config.toml
rope_base = 10000.0
tie_embeddings = false
parallel_block = false
grad_clip = 0.5
Each number is 128 + 32 x the weight over the matrix's rms, rounded and kept within 0 to 255. Layers, rows and columns count from 0. Numbers have three digits each.

# layer 4 MLP gate, 1024x384, rms 0.101, rows 253-289, columns 0-127
155135159086183159129098107115125181150102088134117123160096064101148090143108128135130072093179121140118078079139130083147148159183104153118127146110147112111177115141068186142090175179163141086138097136113129135169151127122089115131129124085131170125107123102148099127132170141109118198094129090136138116136089111137123174170077126147169126133106084088102112103151109119103054108087
130129096168135174096070119140134128164129118103199148135142160129130105114088114159064054161101105058130149098203093111119118154127233124162114061144055137148131115107135153136184068110179132157065064143105156173162086080161157100183177153138148188142091114107106154093107137091084145154150166131149090090149108097155105145094180166120134110174112127095117110099117191154082096117159
153131121058165160145095143105084149144092136109072158115160089113157095137084130081140156101101189094152144122088145094119144026063137127126086158040201165150060164149146176175158206132173128091060111136118146158147075125105152159128174151146139108108155167077115126091116097116124117193185116142094175123114127099163118048137132179125127144117097147123127122115105130112120139109142
149106140143076110122111068158086083106147152111134144159180110154171102152086151103068113062129110080153120165156130121115124095175142095146162141089025104120118126072155111158178114147132090069086075112165109134145151086171158183169172100194111119125145118124110136119107130114138102101106088147208068099114145102114138128134149141140083107100113144141129130123134138129135102130151
162155096151205169182179098111123144134111150098090105089131125153083155151155160101109162092148141092136110122113120108171112158143142131140091077146129118174094132161173146103094127151136140127095161115130100129141100192156138148170119169088138137106091129194128140103076072137096152114141178090149154134140152147137149107116127160107135124170095092072110114156135218130090149141144
136114131115171132098155119148133164164103143151112137077089152142129106053133101138074131114154104126121158128158060109160124097127098182118190113123146104161146162077080154118185094160090112106170122155127153108162153077108149136094178083153160118128177153140127080101109103113138119160092135112103176113206137118109069103134139132079100126141080163144223089101124085091178134193097
109101109139183109133110124166171171171132131191171106115117135134137049079150105166158137131145161099108153135134124119091116195115118145057171145150131074133150169018122159087097085120111151132105179083157091130171081155116180091112088156182121211129118190127181078132137067128077110117131119161134130126118123116168086199156106145123147124154078165158110101108113134119153111147158
137099113113106143126136102123151076122098161087126108109146150101115121092131090115152088132158201182150160184135121121131125149114103108140128098123151153070109115065106172190106127147138110109143116118119128073118166145126160142141167150218088118159174120178157116134139087117155107154122118123180090120142154100234194104191128103135088191112134127122047161166155132118100160141176
119155078044175129116138165133097126146104139157110183131111117140150099114129170161076142095163122152175129134043158164151101186183111101112110115093145073145139157151107167148134082143136103122139204117155075056136113089082153175076119099099146097120140076094210054140144107122121137116209080148124158070175106103177079120081123051153154111144109153127167133165169125157073159090188
116142151124091153152091132120119089097152081103093129148097152142102140151130146125082119123029171144164091096098140175183116093178138120128136124154099112134201131098120139145144135072083177136099202182150077167149139124149144149153134080148090169097110153101135148142182123132056152113120106118133090093138132229110184143119097098132119107192153061157126098126150125130151132148176
077094128086135178112165102164090148096119168134082151154153097095121069103086130116134214163137116070128121128101139129136152068141128193141106194124156108075114130115140109130132145125152119110147143138107060113139101091191179128160171076149117138098087151095176159129138038130146064119109117076136115098149113100169081084163106129108135145125107134047130091098143118124120100123091
135110153090139140128120119109161077094110101136184210162097147155091109194149193116152125122115096138150100069136168171149103125091149101089086096141129094044099164097103117073135165102096069132133134061143121120058097144121100108154150081113118160133113113190166133093131114108100138160130164142105142121102162132072187137101129146162135128158112099154104169099141096165178138148097
124112178167167123102135171072180092139190073118119133129101113144148071152167151143111179106139116121135158155074094138104091111159098093064221097131161089189141149132147108138118135144123112128124143082098119086138129099126159104189079121123134087190098120101129067170162074106117114113170120143122106192110115048189094169168062141113124136113082139117145100127126134156138109131071
169191155127119140173101138097113139113132114128132170112141139150138114126121122145161146071136094159115129075104136116094134219176151107162130172116162158185122112150110103132152148172112146099064064071125162157117154133161067188155088110080142098101113066110118120128106125176062168110106155082130150113162135064114107104184114139099160057101143146133132135153195146131095103162029
126111106119132100143105090124155138128111154082139128135156103108156123130175093204101119175183157160171155144092123164116119175194118126157146101133183190144165089092155129115108143104140099131130155137147128126059093157141130096082160096157113101082153062172122143169116124156093153082153101094162116140160122132163100080060092146083076132116117132188139192133135184146170122085034
125163121148149141101142121173119140124213158173095098123083122144148127138124182083112184174135140101150132090085165137090115128101128131172099171143136134138088165144170149141092135129101087135077131130143125134169084135077119112159114089103098124135153178148176121143165080157103124152137086144127112143134129159158135112118073088089092160141159138084138179105134176148087108157115
100089137194189117133129104127121141104122124137116116113107108141195125112117122136126146125110099107138121180109155186136077097085109082096102146122139118183143093121123111099170089158153133152098136148111078171150130123123116144091126107069122060150152103159131134094117057155136165132068022104130154142138094206148124178150149100136110180132157136136125115105108122090134112094148
125139147085107144141121153129151106125162110123119126124148095172142174163136099108134100111097087101176105153115072067170146125180135160125130106053129115089106089181152149164159118114155148130115089146115177107179141161130088110129118128076117172119118155121080189166138084094127114142136168183191090135134136161094085142144162154180144117176119073089094078109131108144119093110071
097115163135166071100119086175174135089124110115190145052171134124107141121171073117115142114117135111091144126136156107162101128152082101148117166112090124119073067150118162095083081077150098127122108162153131142143131105079136138124154098133152124153141140120149127125079163144119125120102106085164074088121143136073130113154135108099152141066125088130144152106166089064130145125090
160151162155206146112139111118128136171087152130149162175106116144180151158136155184086133159090087121087197189123180099130171127105121125124193155140084231152117145142114047119139161163099148081117097118156151115141129102166123137108124060075181122143126120132143144121126148158094124107127148165125158145112124154168095134131146144084128181092085177140172120107169119178133142126131
123172129094146138119204172199088154150123165117152142158177139156113132161147098104154063110153153102088115082097086113141124164158044131115152131184132144165132185077158124170085119111107125126124127166173090099172079109149112173101151107109161137091114120122139113101072097104169153109134097055115099153092110116143128107126091137101150144137101123156147134153070146139129147091149
149071116128128099103143132107068120118079176197135114127122164167119131131111193199075195066147123131118104105157136123124113121109099118089140127148128109135092102045136140107129110126078094149139177095151152192088148107075086099130137104087134121129173125209120113153138151128110149116104081133121122177100131151122164097110125199213148133117074163122118151114134062209111175152176
081138153133108077167164159133123122128141164165088134138135148153142097064170118100117105127151118147167141131160149092141123163147140146163117147121145147158099159093131162129164220188127104148102077098038115120170110098116151156149167124160159128135102152094143146180085105111128153072126114128162051144161154138098085105083141137076151142110100112104134130138133128143098143143133
030132132118143171067118142081102108098111146150082145134103127129092131145134102149149132111163192151101086181160127122143113101135127194160122139103134089134122168156154142091101077147153048131054137149160153190186075142137103143057142115126151143110091132151165079123232187068129087099170130126087123158101162078162095120104139115112181111071039186137154150137145174116154150199184
122132163145144095182103092126113157121188106051124172106111105141131101126138207133128130135151124087111129155115206099094143127181184086153172139062138165124143115137152087076162060142132129110145108151069126159093138097141114090136179127118093076186120095177077134161193142075105137114114076214183124103147113091129143129119199104150100187155132067158088147143113110138173118136164
109100063207146154169150203176115144124128153164115197176109136090110145181134112118105082147139175178181140103116080151192084114114159139126085070121130104118140143086174101099133181125125111104151144174159123183109119140091113095122120154106080100086151121182141068144112146138108138084126042146141132141184125119113153144117117128124112168192156152164123104137134141091102103145062
129171112123112155155091143131128092149131131169163105081118111060174166164152140113097135149097062102127182103110158129056097169121193088155162148111119119129128145162132121183135121086117138113192143103120130170080143118149117097152101125112131126100066111138111058050158145086080165092155050175110155125166140155147148112141079101127092155220125154086103134141112173112113077177182
179131091126155117124080116090122088098159084169109120163102119169132138179112142187094109186102067122188180180147165149132111153148143151135143133115162125158077140102157154108082111118137099160140145122172085106111086125145141165111120115113079096127133133134135140090164085103119108189138105079128133110133098117107132143092080113132080109112128115152119124105097136100098093135085
139131099095098118082102157093098066115079126104169050087111132073122117135139137100088138114093153165156069130093145121098120130152143158103130174155142131171145144100103175157154075143046118155147121124091078143176071135108133193181088144182129188117114128080117173161102181146125138162156140047086115095081096149136124127109126128112148080133130115188132141134073099098189125115231
099083159123182117128103088132150132165069166196109116106124159151128125159120196175131050116073117094154143172145155183090145067074111114095146160143150165165158079061104128076124111107108121106191134137121143102160126070165138165139129179049135110138065108140130147139121088098163087137147112110159106093178150108176078132152152127111153140085126114173179192123171112126124136126141
161101176119152120051106113125092070092112094084158076110084168155151133156119168121131061145114080165169140035188151133126184184106129122115100116106180073125162101075150171161120141199175100170121113100126168145098127159075127115112107088133142150100127109123149114088170115177143124215137178099142141108193126056150173170109109142158192098140107230151125111128167128135168088154099
103163085177131105147149137171139137225178117104181146136089146128115102116151112125118080146126148159124115104127127106112102090142141176062097160144122143105121090154120016177104116183126163171181173150191097136119115099105147136133132154104061056162092086084129136069099108179076081082083152147130092098090132085188107107146172144143115162134090132124138185165047130091186133123183
098081104138138117104112113086100143171157088079180145164111136122107141102126131098120160115204166103118104163126122132149168119110153175050141113117186113140137127108104133142135168160093162187086112112097152147083133140111110102135103105150108089084153151118093109165163142095084159147147178111113145109179175127163111140077130137105183164148098136072079083124082126086079212088129
129148069137142131132136132142124113135128119135087153144137166142145134163120103091132120161083057102095110122109109135124081133121045127129119099114147076121099109094112104166103119131147103107152127136157105064159145130087094092101114173125102154108191119173135147145115164112069143126140139101089128180144129180100129117127109114139130121156099123102110118157147163089145087096118
123076093122123139145156061115145114163122123176107139149176159071054150162144088117099112066141185205128126120137104078056091127145122172143102088185174168131151129113164156133154130124181132133176102161098117142125110125122092122114144112150105146083086176096096122176120149132125078135148103121142160087128060120110108107102156145123140153088156093157154119055142189138141155125116
131140173131122121164192124116122116088135128142143119067149137129156149127161200140147192107131140123076115098134159106122117113207135116113180123140148155178114122123120139126169143116135135061063137110120192148146100182120084102141110139183117164124091177117117118124180159141103120176145095153047151145061109140125114160112108170106091043157157101166128110113168160187133119145119
152157133103082126162080182125124141125085191154117162159132143108167078109107183154125092116139205139157118112101095207093157086189127115090218151122057147116111157150109112127225141094087099171164102196156118091085170096106097136118078172093124192101073157144099083164087135161118083107081144071117159107130160154095112151141127168110162136144115084128148172162112155173177166127175
# layer 4 MLP up, 1024x384, rms 0.104, rows 253-288, columns 0-127
107054171164140109137158088070142111082153103088107125114122139118089142107135154088089135097135162116158163160109099184135160135084158090115147133168164077083114163114107096152095147148097104175096136140168137104083143113149134122157129102140158139134082133155134157129130133157151121091155127113171145146164145071114101148128093141134126138054086147129161160130088150150136141151133
120078131086173117156139181159116084124149119052174150100126167123141122141146151132124190128151141070131079110104176126141112118142111078116098179115116107144156098133193136148103107167150135128127189140150095113151184196135059009138121124133104111131155127172120131177076082137166125215214069163111149121157116133108176173155096135106150125171176142117122080141127141145128202116104
112109118136134135144118161136105177115127157155134163108174127124132123123090153109134142142154178136122142110102131114112193078108128156125124085070173163103104142194113174149144140206108156150118098145139149100172115123094147102069121083118163098179133129156067074135110077119106137179119093108136157134113132092134146139143141177150129145090074103127134109158126150071104144113125
102112121088148174104117079119115144142157126112148073099123131118152164140133108119091165095145207086132111156131117124115118138136151157108105130244086096158131169130099179095145132157131189098086152072115102120058131170134076127179077176150106152110219143076147074192140136155145079122112131092058129214207110075105141121087123125099057138105109144157176162094145092152153162095119
064155110140144107134111139124140171085093170156159155164167154170123117164115128102167093112171104146087171141102172158115134136072161119129210195109110111105136134108118079098102120149132086114115103199137121116130136136152165075161130091085137111099096158102090087145092094155129204118095144156180201128117148153158152087148180191115128097071115141063145142148126136147201167143158
160090153144125107137106133151123156167125100080126139096144162175096096150103100125112070192156125119155156083152023134148126144148095131180134145137093151116118122082087169173123141153049128141145160162154164109108144037167151116062208106142153064120155118152141136055120134156220076137137143080091136128162139159108138079132149129170089135203060190132170110112169063146123147115096
098153118148103079109079157115096120066117118124135159081099129117132156118161152087087194174143165122147069108130109155163096116123127120083100091159130148091040133156121173170201064044060144138166106168170055132135136152110085160127098137056090127094125132148095164164127137117100161135114122145183193114146134112117133133113144145115168107168107088124179147153115161141125122146092
158145117110085114158134158108127126149147108110171049122139139117146152129101069127101103141134140116149172122120144095109103176115140084129050118128119157145161172062121098141068126132150133121153159157116137143111156073124087140114169130167100094163159100116155101131125139113116106154136146108168137173134194102164111131138142146159130175132170113161094126116107155144140101095158
131110152105131168090151186123168134119144134107133121098092143117067112115143131131124121169136113110166137120151112133168187149113134115162162117146157126107100182139080095146114168174092144159159108144140167120098145086151109104134177136100126139109164177167155133110136149109124137159094168136139118107129128089128178130175091130132085124089148137138160112186137091130168113099131
119124137152112112172137082110120141088159100140129089198146130121168067131128094080119182135115162131095122176136107099064143176120078126110078073186150116091109109161166072172102128087107145144080113065091134139071113119114104140107110167090122120134130121123098097169098135134184132156130148156160131161221141106146125140166113157131105131123112142169082055046170140173107127105087
116099138095088094083096106145105129097125159136097099147070135161106142178128116144106208127116090086158088119136077125084175180098096137143129138170171102112122104120099155097115122197024121194128148086177124166114096134093138168089102139095165092133108103145106103132112117129125105182101137137150185123094093134184156105083117075118071099137176190081104086131076096083114091072113
102184178077137087174176114115157161160154097113170118079129127103148170137169161168139085136162129181160106167148112105131139099153185134149118117097100138137084107194107092170106145178110093128070121122223090160185120120134101184135164153118121169141102120097101148161146093141118089076069151091129104122148183132131104116116089094089103114171092167095139113153166133096135128133116
146153110061164142135143127104096120133086135109121105189171138125181178094055143112145118091163148144139128129186158138110112123140145166136088171123090170089103121129162118152152139164110182127125070164122107128127135132101090119088150137108128156098143144185105194130133099173198122111072149160141092094135102120128116097040146119162085090179159146115095183098125086125086124113131
097052120173111084110080105166154187106096085150129111174166107155072141136071131112116170099071080099125155107118144151104150080144146108172133137076096106115165120108140138142097104149128098135094131176065174060104096140129130112085115169127110110113140182120109139161156113110159137167086131144055096121174099119142141147145103121134115164071135107109067152107038083174118148118171
108121141127154155143114155053114095138122212110093096063147118126081107121182174038124132182196183170146120144129069126061122130085174234130142092079119114130100142149116108123144152130123159158124066178118091149097097178188155134104151090158154088171108189138125129148193139124092160109139155075104062108155136142131138113025135169093090142179051142090152079102124130200134155130096
091118173102084157134109146092207123121127121127089157101115125071091153138174110172115132178102084125088073069094106140096123105139127152083109135178134130205119189148116143182128083115156180055122142179147117179160128143166173075135190165138137104112109156065158155135142135140106075139150167103111095129197130158104185149120177111099130131145196120118050058128156196082186173135169
188133131103120140129148169144134130120128123172153133145184127167140109138157063134197163125135125145123129130162124121122106129145138129107120133143185153174151140143188123208166095133133079155084148123079119144117093154164107115135101106121130099152165113131144129142104075101133157150089082152158188150144103137112105190121112112149192182139106172136105102080133143118126172127152
030082143103101115089147161092165179104089105080119091226123116198152102134175117133155166129088112133135149169170153104106095106126071153117129110185141142172188139109072122145099031133109114137111120116132092120133104181085167144135074150153118175149097118075150152104122127187123088077182161063133139098133139089148118137199157119076137148129006119169122125145129140163153100124193
178114160135127128097095077192122129092139182159132119185141151138138146106112085123145179124143140159140116100198163155125151130080150136176151189137106183112165136111140104154118142130114092107150120127150170134156078098131118199124125110120129161069128141134161139103115127128141110162157107116103110105153091150107091142079137174109153112121138105090150091058170097121142093102129
117178147121148126156153151128097121106146093090117042127164175123088118133123159119145110109211112134171051093125132149129108070093169143094105126138143063146101081082175189129134143152109151090135097101108170127180140156150094109089131099117127140134156106144147175186163086113087178088109120135139147086117149124113174116152101128167129090128128056094118129076159153096161130142165
116111134145120102171064138100144118104129036138069153108144120155117158114133148126113127103116139168078134142171146126145134050080140107119113173106108121091086160144113112130192167153078140090156138138082152112122165159114129051162076140131118135158135131095153091138209121129091133170159142129136117164169130075104116127127181132127135123127078128171128100147140160101105205146162
135178121089114117121180130155196132114126105148091112121161088081123148130150145088095090136110153076116162120130068146139117108107142147036082128150111070103124063089143100092117102105153198108094103149104162110161122140126121092150125107182145097113125119137124129040188150098096130199126120080092122162119113106133059133147120138157128114159189099179051156095217137114060143115146
092024174112111185080132146157115082074129136132228151214170120138102146133093108214147128127103123107187070132097158116143154095041068203200209147153138079170127098131164127043050092233084167175090169133164149159222151066136076113012140126212178143163175145203147137164165119144122123088141090243137151127150194123178204184098123138198121109121119109215116168178187087103157101140158
168128157181145165122070125113141156157170113105153087135107159126147101119136177136120079115144088162167101135110138063149102165153176186091146085090155145098130133092181154142126110112129157199151110164113127140123160169098146128162184140129112125123102157130144092059080149064120176073134160152094183173145167049112082148115106156153131152148104126191117115124129103153139140191138
135107134166125136075162100096119134141096105101137127113139092049085097176135161111162079161150177093113094164133197176147140099134064164057128136068191094113100147103117089055137098184153041115111088185093046069125080141127146090137181116120137155132162150145116100119101144084155153180149221073130120130123207117134085152119140144081111102068082168138142124098098098123154160158128
177069126164139140099119134042115056170137082131092103133172125146066142103104133108111178119112095091156091131120108119103133123209155109188129125137120162141109152164066141083108089106036222111105073123119112188126169126139129102124119094116084155073155130086149135124140135159135096130169108116133183139114193127116125193163116085087116139179108118114085136095167103161190169089131
110151099114060187193121105180030127107102140169112161117157141101180201137182061116096083195108132074145139114126121139098055083100088056177096111157101066083151142150107118150066164105122154069172109131108100117115140162163130170182102142143116131095091101191145155112140163097190131110140153094103141133135156190080192099165109078074097146169159172119075149136109109101015104108188
102128106167166160125124131077121070130144082096115147153097133116144155150109115160108137136134084128181124139070115128127103119118091140155126168154166126131121163136130191128102143151153121127123154128128126126128137156154112140088168145130062130136157122135161159127101115089136091139103097111158104128058131130115114164128111148148132142130168157110114138139120103170176113116102
063123107131090099108102186119115077107145110156139110082157179065087124119169104082137153158106073195153040131107139161131121128146181158120103191117140131186143095136103114108130091128042134106153141145122049115157109142185119138175077181101098166104082081129169151163107146155103138116191105037079118076069116207183120131106063080116175109151139072172124141112105191087120100112150
171166163118114122106169053142142128132150105104149161115141189116101190203139145094122116193078142177117167133113116140094115185146095162107182106077123087101124127138074135151107117098139092139104126130120185111111084114127138131139072112152131119104096124113108093096105114120160138162188120089136129100108104128114148091072120149123116124141087196140125107183083155204133112176116
179097118172138128171144148152137110073133109105117096133116151154103138123122162203112074121065140093127106083165154161189181191167090165112200138113099121168149127090149122180138081162167087134128140152088162141144166116108169160126110159151138059100148091067109151140121151186112160127134110119138100077131112086120131136130134081128202104112158154112149203107095141085103091123137
124108155105196110080143170163145126081158116157079156126099105115111111158086127135084137140160111147134091104083145157144135131137134114116154140130107080163080093162159176141166144149111151140122118123092145168174113094114116090136106088120195164157098123139135129210116191135132203115169122107158137163130146111082130156084145117161144115150193108102107173098160146163147129208086
121175186174114086164138084194076053199150127141136181135086152066081134178164140165137066120174163087104130122164102178121123123082130184102139131100156130151165046118126131227157103102182093103140081107095072147193093166122136109131129152158153108158100104068123153099126100048139140101194060107107057149053119160174164148131182151123139097134148064104115128202134155115130084056085
190108138147125139122116080136143103134146158083144082077153075146125124129072172147142088156165184149171158101156140134113137145116115131135166149098089148118099168090108150127092160124118168135077064100166132149136121197120140137194118128127160105094112121071118128130113140122191115129147119153175113078142109061124125118141144146132093127139112139147123119126119098172133143138123
150131178154134182111059068091090188128138149090160069212181168134152069116167088090174090208113132025137121145128152167154154095086222127139064154186089108127122162096152135114095141121109131152102120121126129119166076179137135094099111143086095133099125117157175180137153170146156132168109150091165107115134075097171189169159109161180110148110129113121115192115160036119172086142089
101122132138173145108145102125098110156154122134108143143106072149058103178102101138121094161100141060055128100133123118162128166140139114152141103151129175165093110187171166130116125113173133085152141170082112125117180160118114141132086127154150148152096096183131115159093124097165142133179203149147102164156123115150117125193162120127164138152093091115175185137115132134161151112111
# layer 4 MLP down (transposed), 1024x384, rms 0.0954, rows 253-288, columns 0-127
037137138156072107119094098130185127109114089159059161087115163158141073110138154065163156067088080088111182140080126181175167150076100124165136135165110176136101176069115129130140118132124120146105096130204142111123152148120149116161096159121120159151124153126118166176160161152167097137106139116094168157117122159100124151096176156118078123172128187132081150144131118131196158138135
118120153079142125111093089154133090140089084138082121099155155150088150159115119131107156153123060059147115161067167136121160096157067129128204111089124062124079130083233117078125161113111162142127163217119135153105160146090123181185095133112156136152129137114103147177120159095163182126148120145171134122123092111154121176177084138095204140092151162090088101137120171127120209172118
126149093091139182141100125138162057137113160175064185161107089132100110153097092120132113097125101160108105130175069155097166124109098139143141127105147131147145141167121127073181097102161075087147116182082103157107085106177086110152166187133073148148094111115114089161165100101143137083138157143110098131126079114107111122153154136128142111193123123125161149172111132146140115138156
128127154177141112161096161133107096055077114142119154173098055175129101105120137134156141117156133120099181154154144128132150113075095084137126122074115121154053043137137071124118110135103127147143165186138153096144147112156126137084193113094164097115091124170167163070141111099108166119167180064188145092030155154170117097119123105138144152175093134116053132156127134092109105130142
112126159116188108137108167095115126167208132149130165132135114098203104115166066116093100156165179115107180151084094181104103200077085126124111178135123142105132093116105139113145117183101109190136133131106159122056114162111140125121168098120100178130148085090136178127170146077146101126118079116133140129127134165101133093093121150101133055088136145090138125150145077063110122142132
187107151135179134098101102162125090123177133098116117213130103151152142181145123107122137153103153074143124140139160142116130157095166073150069175112127111169138127136174112200101099044152127103120115099100124147077109144136138170176107132174125093135146107114152241110101145116104151136105126147175150094040185102122114128138145098147119123074142152118106202147205089157158137035154
118118156092158154101088146107130189101144115131111121116132112148151054139156145149162084097141179117140162150210131172056055165166109119083173140045139069115144093080095161062104133109116131073128168092167098111145066074119119088086080139083090174139115189160097124126140100126096104123136168192168113135101076138127142137136093167091071103095087134166078088139091153120131105146098
189081142154129124147184160114121112141101119179103094098090176159134146159128138150058142122145156125166211146148129123109159091077153096186116106056163141079152152085124181188142108129198145156162101160104181086111127082157105160169130100211188126124199136142139145171078097098168138111124098118142140168091170111142133110164121123151139162145202123095107151122112156115128194091124
093091155123106107071140144109142168110102091118126122107139154142122118168110120095113098119180176077160136117124150083148168159175113122169088142151087132157125136137123131102143171073156094098152095144189143163113146136098138138112155108094133123146118150131164121118071125041147158077040154101133082152112133097102148154163105186099130106061130180147186100160152136133066155113109
108155127141203092116142065103099112120173095119109071120112110086114075140145137131093148136152115134076114152120078147078126119123134204175080110060145132113080094140162142175151068154104103161045148096151155128129107147129105096117120128100135176105124082126077073209139103177100125120105078172110104093183172160106077158122085182115121090162133120150175095089175142122129116110085
182122117182178162217184163116119061109111096101142149092150097071160185113154172133129067137121150175087180133080153115146077084107187128130145120098144146125142138162150094122143105053191135100146111149072117099108144104167111127116093118188119153113113167109151135079130111126108177077136111118164148105135161109100113142147110134160198122146106080147096113114195152107096152168136
130121057142164204146145147101113108093099131159102151152158161173130142084113109104084169178120096070147128070115135114143112151119095191080128126116151127118128141123167128179136181119081108101156089135129163121125133141112153161096096058146162097186116099125163095116121148148137145093111131135136106119142152107141121139133157109213111143105144135132109178100192137125143095131079
179091155186169141095166135095137107093150067139096110129183115168192089090087146159140149111090122098094169141148116120102117094154130095089210064081114154133130183117131187118121171132125133103129125091129138138139138097129086067131119075116118155127128127173157100111153107126172122117095126168127064184141073057157158112096088129136092119145108114121151102110145130131121100171077
087108082062100100184143108136148178170106188075084171150185105114142111138178165123144131102105144141140107139116160108039113103074166099153117078167126126106158135158115095121178120092122137137105107210131052148085168146197127137136204149120166179109118178153098119118135099146157113134146159184107123074093126095200160120122069153105074117053130112161125162166177141092162132121152
127119114063189153172085121090106143088121166129169113118107163177079082138141123054134152086175140127116116126121103062047141132050121130114111157135066063144124150121095117151095093129131190162117111153124101181162161104167170133154099115098214143114142210113107166094183208098125160113103160088132093037094155148077176148094131094110175068167118134075164114127087088149112173149111
117137146152153126177102198133122072108147156133103131102113050102128083044145165127104160139192111068110117110181137111104146146115187157075100128152110104181128189117103125159142079119148157132117126142135154148167154137094134120150199182147193091071144138055171119161101146103125128152127174166117172207150136134186125143135176102077113157158133150109129095162145166118120115084135
091203116136127135145130092133171068159100156145178133106129193168167178124116154118105118106147080146116220177148160133125098142137154181166082092097104087117102151129119063108111140130068108111125168182097127122098141139160138105110123135108084133113162154104142109134067124122141100178151172147211195038152165096144114165150143103081122172073135118136131061187113103125122113157160
122142143135124085140155153153154112121146152146151175125074132139180090152152137092159154133201097144094112134127179123134095203151117099143130093085121132160187153135125177129161148109114144079116114112052100170075121102107154102108085135176078127110112088099189080097179090134123161106130109076144124163088122036143150137134080149079104190132062113169088083067107113141063172130155
122136104148112051171148107148146133104137170105176102123116084133138133145100099103146120126148157145140193102146123122134179142140125162085120098105108113157141151099128111143175137150127107087092120117088094138151148168141157088195090117116129134132147120130077133124101159115123150124119086131106082169151142151093087201146100133121111184112174111147093132111145129104155167069147
094080160107119149138149096104145185119181136109076183162066092112167155077154191104126166138103075135119164121122088120123168146145106186149150208146109159104098129088159055131186139194123106108096105092126121082101038162177165124166183095134116108120108073118142099158136155116175136152123132207168158099106153121162120128148148132109150137075054130124118170093117146110132175117130
133096114175110135186119172202129121108133097171085150108134128165129156144074148115170123147068176103161148084157116116105153101124151140104141126077168133188127136115103117154155139113064179134154106170138153151116180152151091099144175169144132101190142168048138098120191126109166080157179142167135102092152109146106161147044162172149147121177120131123100133178138159095124192161148
134066121170107154141104143071083165156152157134105188100123172155087085175176136122074163114100120148144072140165119100109084110118108092123169163117130145123103133121097191113111158149125130143195080140202104161062178072085128118135099168069155132123132103174096173125088152195124136105115173147164091185133133085127128144116182201178071119136060134157170126163061091175059153165091
061055127085138143129080126155108066082153149112195066194148118109143135166137148183136129106177139160143082149152171086138098072075110174147200111150137092197144148123194136051108154229052162181066176087107184125191145077146113142052122090174200107094142168177169128121153123164086088143104085173152174122153200151123216124085051102158101109110120158152074165166161111130154138100140
068122104172123179090116121109108127096126169182144117142091134121087121141119112146105131143156166153114112151136167116152087102122109183147134136152129096144179203135189110082096045110191076156095171155119139157206089143136120157058171131124136164117107123141132073109227161080140119083143112150124147148102177107150098138140107139138177121073043135129136156162136149152124136172182
124119039142127110153146110182135119121059157216137179165129119152114104108150150129148089049136130158110106152043117130111183163060088083114195116147091117095136200141175117082163148130105125138087144087143155178171105117069160150142125105171080194114166156160159156146158127173094195151092116160136116120093137144064126119143111138121146114123087145063158101093148075124114151100101
133120131153135112084123150062151088109112088142163112118134113137117131091098128140147153110114095093138142105173106031063191120140157116130146128072075161108166100086102138094142127135091154121128098126119080175127173128134137128086099157096131115179090140085132137195131186099122168170145094084109119146109198118141080172101096158102056176144119132158124104133161110124152154128151
078096076063100196152139083102109136171111161176123204132167135072133154156180106151104116159070124117132116088166091155083119104119120086175115106131102073099058111167081131120112157145131142134149104107148094090105140095139119149144094199149150153120115138199107170168082171142186169117103129154155115116115082137124152115136194121073128174162147177078050067177165127193092152160121
131123106103099137159219128106128147121141089142137114169110148119099105142073127173139112144142079102103157198153155125152088089092102110130118137148169114107119107156145123139121172110167113168093153115050070139098135112135164140134106113106145157123138158135101118144154094141108077165120149123085136156113138126118116116139146171122098135138161105138139133160106179147159118087156
208202126108150162104158098084196132141114107098151113104116145170117087066127139175143202117132111083125129130118137100118186177138160093143131163094084173085148134129119157165157064118088131146090170185102109185111154100078135107195058031095099088129114158139092205149141114158158098150064101149115094142101094140034141177121180138171058146191096139144124182121150155134083095141150
097105080131117131072112160101119090126096110088148110164138113150118056169105091093082144157095091152074224134137137146147101158137133145149130108102165171089090140127133149109127144091150121180130128137151127128144207091096107163120143115101165089126155142175180118163117150141132110070108166140099130171117156155132143076152094105178076092130156098120157112157120177167151135073134
113106113188121132166142082146134146119084119145115143143128139096081090100147090089111150095067182090099169181100105166166160082168113146126143099157060128148105146142141114095160089110078177121136111156159095143117178119115102206121138152171134105130114138092097174126114097126083134047102074172114170162121147171131132131157155107104143126151134037135085152123101151126134135082126
116131076126160103086124171125162086093071136107067153158108128094155115144141139074081087126158084158089119124129095105100114156165140133042132161156090120085068073137133061118114166164121106140169121109133125213060114097110239178136175099097084107123128111156149117087122084162123161135115133137117123154147104108134117111127135144153129152124111127125108165097100157085103168140157
096176158181107111126078114136083065181140132170089175118091110050058131144147118130132131118111180102146072107148109108114112142129133136128113126132132149123163101120179089179174149124129143145068120083145068130123085174138133128067151168134123117091102100187154166155155133074195074134192122061099070167099214109197216108095182138151163162114134120110056157116168130137165073078052
116053142136158126124133097144137153154102134094154080084093090161133113157102171133143098140177179119168146141109126115135132130129206152130134075154105180141148118082144147096112152134099131148088082083146061192132116177160106121198150139038187112084111088108110087064091105127186074117111132141159147085119112177149067102085142125128100128092118128167170147078132090141119173140170
143157124182063194121076126122116140093121166175102114198166126122082171161169143134119171073064101100105169117192149111124141084169212103189133108127113150059104139053081088169097159126070088132079149127092146134129113124131146048119056196092090175108120133142203102116151115098175111128113109201153121110122044125209139073174139080157113094164189121172126152116135110149172097122079
138112130154112132132139132096125084146128130086146098144144127087134108153118147151140080162203148130137137163140075054141203166111166131165130152124152136101133144110113153157170163118167128126162138138101121102158135131126128161118020129151093078126130133062099129117127144040212061125163159135116107170131143050137143130132142177157115101153171126101137136162108103165137158100099